Weights of a small GPT-style language model, trained from scratch on English Wikipedia: a variant of Adam for these matrices, 127M tokens.
Each number is 128 + 32 x the weight over the matrix's rms, rounded and kept within 0 to 255. Layers, rows and columns count from 0.

# layer 4 MLP up, 640x160, rms 0.119, rows 529-537, columns 0-79
[[108 169 122 140  78 210 193 153 121 101 101 126  72  95 134 180  92 174 129 109 137 123 141 139 135 157 122 182  98  83 135 189 122  70 152  93 123 134 171 102 123 117 150 173 153 108 131 173  78 133 103 107 130 119 112 157 146 133 117 109 136 104 101 160 159 148 174  84 101 123 108 104 138 190 177 137 109  63  89 113]
 [122 150  89 167  95 113 193 109  95 126 124  90 156 175 132 110 122 169 165 127 138 131 107  95 110 148 124  95 112  64 129 163 143 138 126 136 129 109 138 153 159 105 158 161  80  82 112  98 138  40 134 101  90 112 157 194 218 144 145 132 121 112 134 186 114 168 154 182 105 133 169 129  99 140  78  79 162  57 111 162]
 [ 53  78 173 114 127 181 100 140 105 114 142 158  86 121 118 195 135 166 117 111 172 131  99 190 143  36 186  91 106  76  88 153  48  81 180  82  94 123 139  80 114 161  97  88 120 127 160 138  90 149  81 138 154  93 171 159 136 127 140  89 114 171 105 171  99 105  99  94 135 134 108 140 109 183 117 146 128 157 106  93]
 [112 144 157 178 135 125 145 151 140 156 163 154 167 138 139 120 114 173  86 189 145  88 114 189  82 100 102  79 100 157 114 133 104 160 122 138 130 117  88 108 132 109 129 110 145 142 158  77 141  80 109  49 112  59 135 146 176 116  96 150 138  92 194 114  98 169 159 149 102 153 156 107 110 126 105 110 155 102 141 179]
 [124 111 136 131 166 197 174 106 194 122 142 162 105 174 170 201 131 132 117 185 145  78 161 178  50  46 101  47 112 105 152 114  41  82 147 124  57 116 129 105 108 182 129  71  82 125 150 128 106 121  48 118 151 124  82 132 202 173  89 100 107 156 182 135 120 130 141 108 145 169 134 102 134 116  82 133 106 125  94  91]
 [ 39 186 158  94 114 114 148 159 107  70  95 158  70 100 137 165  80 171 170 127 188 143  64 138 139 118 144 107 114 118  52 136 153 137 168 167 186 130 158 108 149 189  84 194 176  94 148 173  52 121 118 125 118  89 130 129 118 139 180 109  85 179 129 137 125 141  86 135 117 142 167 109 145 163 138  94 101 109  79 119]
 [143 112 182 108 106 166 162 105 138 140 123 112 141 195 162 118 102 121 198 137 158 128 139 172  61 109 160 163  66 131 140 109  85 133 137  84 116 128 123 162 154 146 174 105 110 180 143 167 141  93 150  87 157 150 175 133 148 131 104 144  71 186 129 139 142 100 135 112 101 120 126 135 170 102 145  67  70 101 100 110]
 [147 156 133 117 141 131 137 141 110 138  85 106  72 162 160 141 128 179 134 154 161  78  88 139  59 114  72 111 101 166  96 175 117 117 116 130 144 103 109 122 201 139 120 167 105 107 135 163 162  94 100 117  44  68 147 132 226 171 126 126 129 121 148 162 181 164 165 158  94 157 166  83 147 137 126 118 110 121 118  70]
 [ 27 164 162 112 134 139 160 128 155 134 111 169 129 137 139 179 133 181 152 129  96 116  86 128  78  82 132 104 109 146  80 117 120 108 137 133 109 102 162  94 150 130 145 164  59 111 137  99  71  95  95  88 136  45 171 129 137 116 127 107 139 203 113 109 130 144  94  95 124 145 116  79 163 188  68 132  88  91 111 123]]
# layer 4 MLP down (transposed), 640x160, rms 0.105, rows 529-536, columns 0-79
[[136 119 105 101 111 144 109 136 116 134  57 159 164  88 102  92 141 145 145 125  93  88  97 121  89 141 119 109 122 127 110 124 183 122 151  82 144 157 104 114 163  98 129 130  95 132 114 167 118  78 203 116  95 131 175 153 119 161 152 128 107 144 126 109 120  93 109 133 162 111 114  84 119 123 156 133  79 123 124 123]
 [ 94 130  97  56 102  87 111  90  69 125 119 115 106  98 193 106 137 110 119 117 187 137 124 106 156 137 102 132 136 119 116 221 126 145 103 122 204 117 137 142 213  76 147 162  79 133 154  90 193 171 114 136 159  74 108 113 129 128 110 104 134  64 108 154 109 144 148 113 141 174 197 154 107 142 165 122 151 162  98 195]
 [139  75 166 158 127 172  83 122  86  77 150  80 179  55 139 106 110 137 155 158 106 163 145 110 176 126 103 104 140  70 129 187 142 129 131 141 112 160 172 102  65 156 110 126 158 127 121 193  88 120 183  85  91  94 105 144 157   0 137  54 145  95 171 116 103 142 140  64 179 147  86 135 124 107  90 190 136 148 143  85]
 [114 115 100 106  99 126 127 109 160 135 144 140 157 141  91 169  68 102 164 108 133  77 129 140 153 112 153 167  89 148 111  97 135  89  55 114 102 131 183 119 159 123 116 116 179 140  58 141 108 157 142 144 129 139 155 168  91 160 103 110 133 173  56 125 132 145  72 150 109 123 120 119  87 136 135 199 144 172 149  97]
 [159  99 124 138  83  97 161 138 115 124 104 118 138 146 125  78 144 134 118 147  59 112  74  77 141  85 123 109 132 106 155 200  75 175 196  88 125  98 141 133 136 118  97 132 128 106  98 127 105 134 105 135 186 166 161 134 160 117 186 165  70  67 152  87 125 103 108 131 168 104 228  94 188 183 123 126  94 179 111 152]
 [ 83 166 156 151  82 171 107 106 128 125  79 121 163 119 202 150  97 105 174 198 109 196 119 127 135 132 182 142 128 123 122 111  91 103 173 180  75 117  91 133 132 134 138 121 120 121 116 106 113 154 154 144 126 159 117 108 128 143 164 152  99 169 151 116  86  80 130 111 113 123  77 146  95 195 121 121 154 148  70 142]
 [178 101 116 155  96  85 114 108 116 130 104 108 111 107 119 150 179 147 149 122 122 136 122 144 138 121 123  59 147 142 136 103 132 170 117 193 103 149  98  88 111 120 112 119  84 117  82 123 115 136 104 119  80  80 154 142 119 113  77  91 112 150 112 186 158 159 140 102  95 164 172 129  97 142 118 156 112 109  57 132]
 [ 80  81 107 149 156 152  79 133 173 133 182 185  99 135 151 138 133 150 120 124 191 117  87 146 152 143 173 114 143 148 110  67  83 113  50 119 161 132 129 135 141 134 147  97 170 158  83 144 117 167  66  92 158 140 115 115 164 112 145 136 139 112 136 123 150 126 177 115 113 108  93 130 141 117 131 166 102 162 128 135]]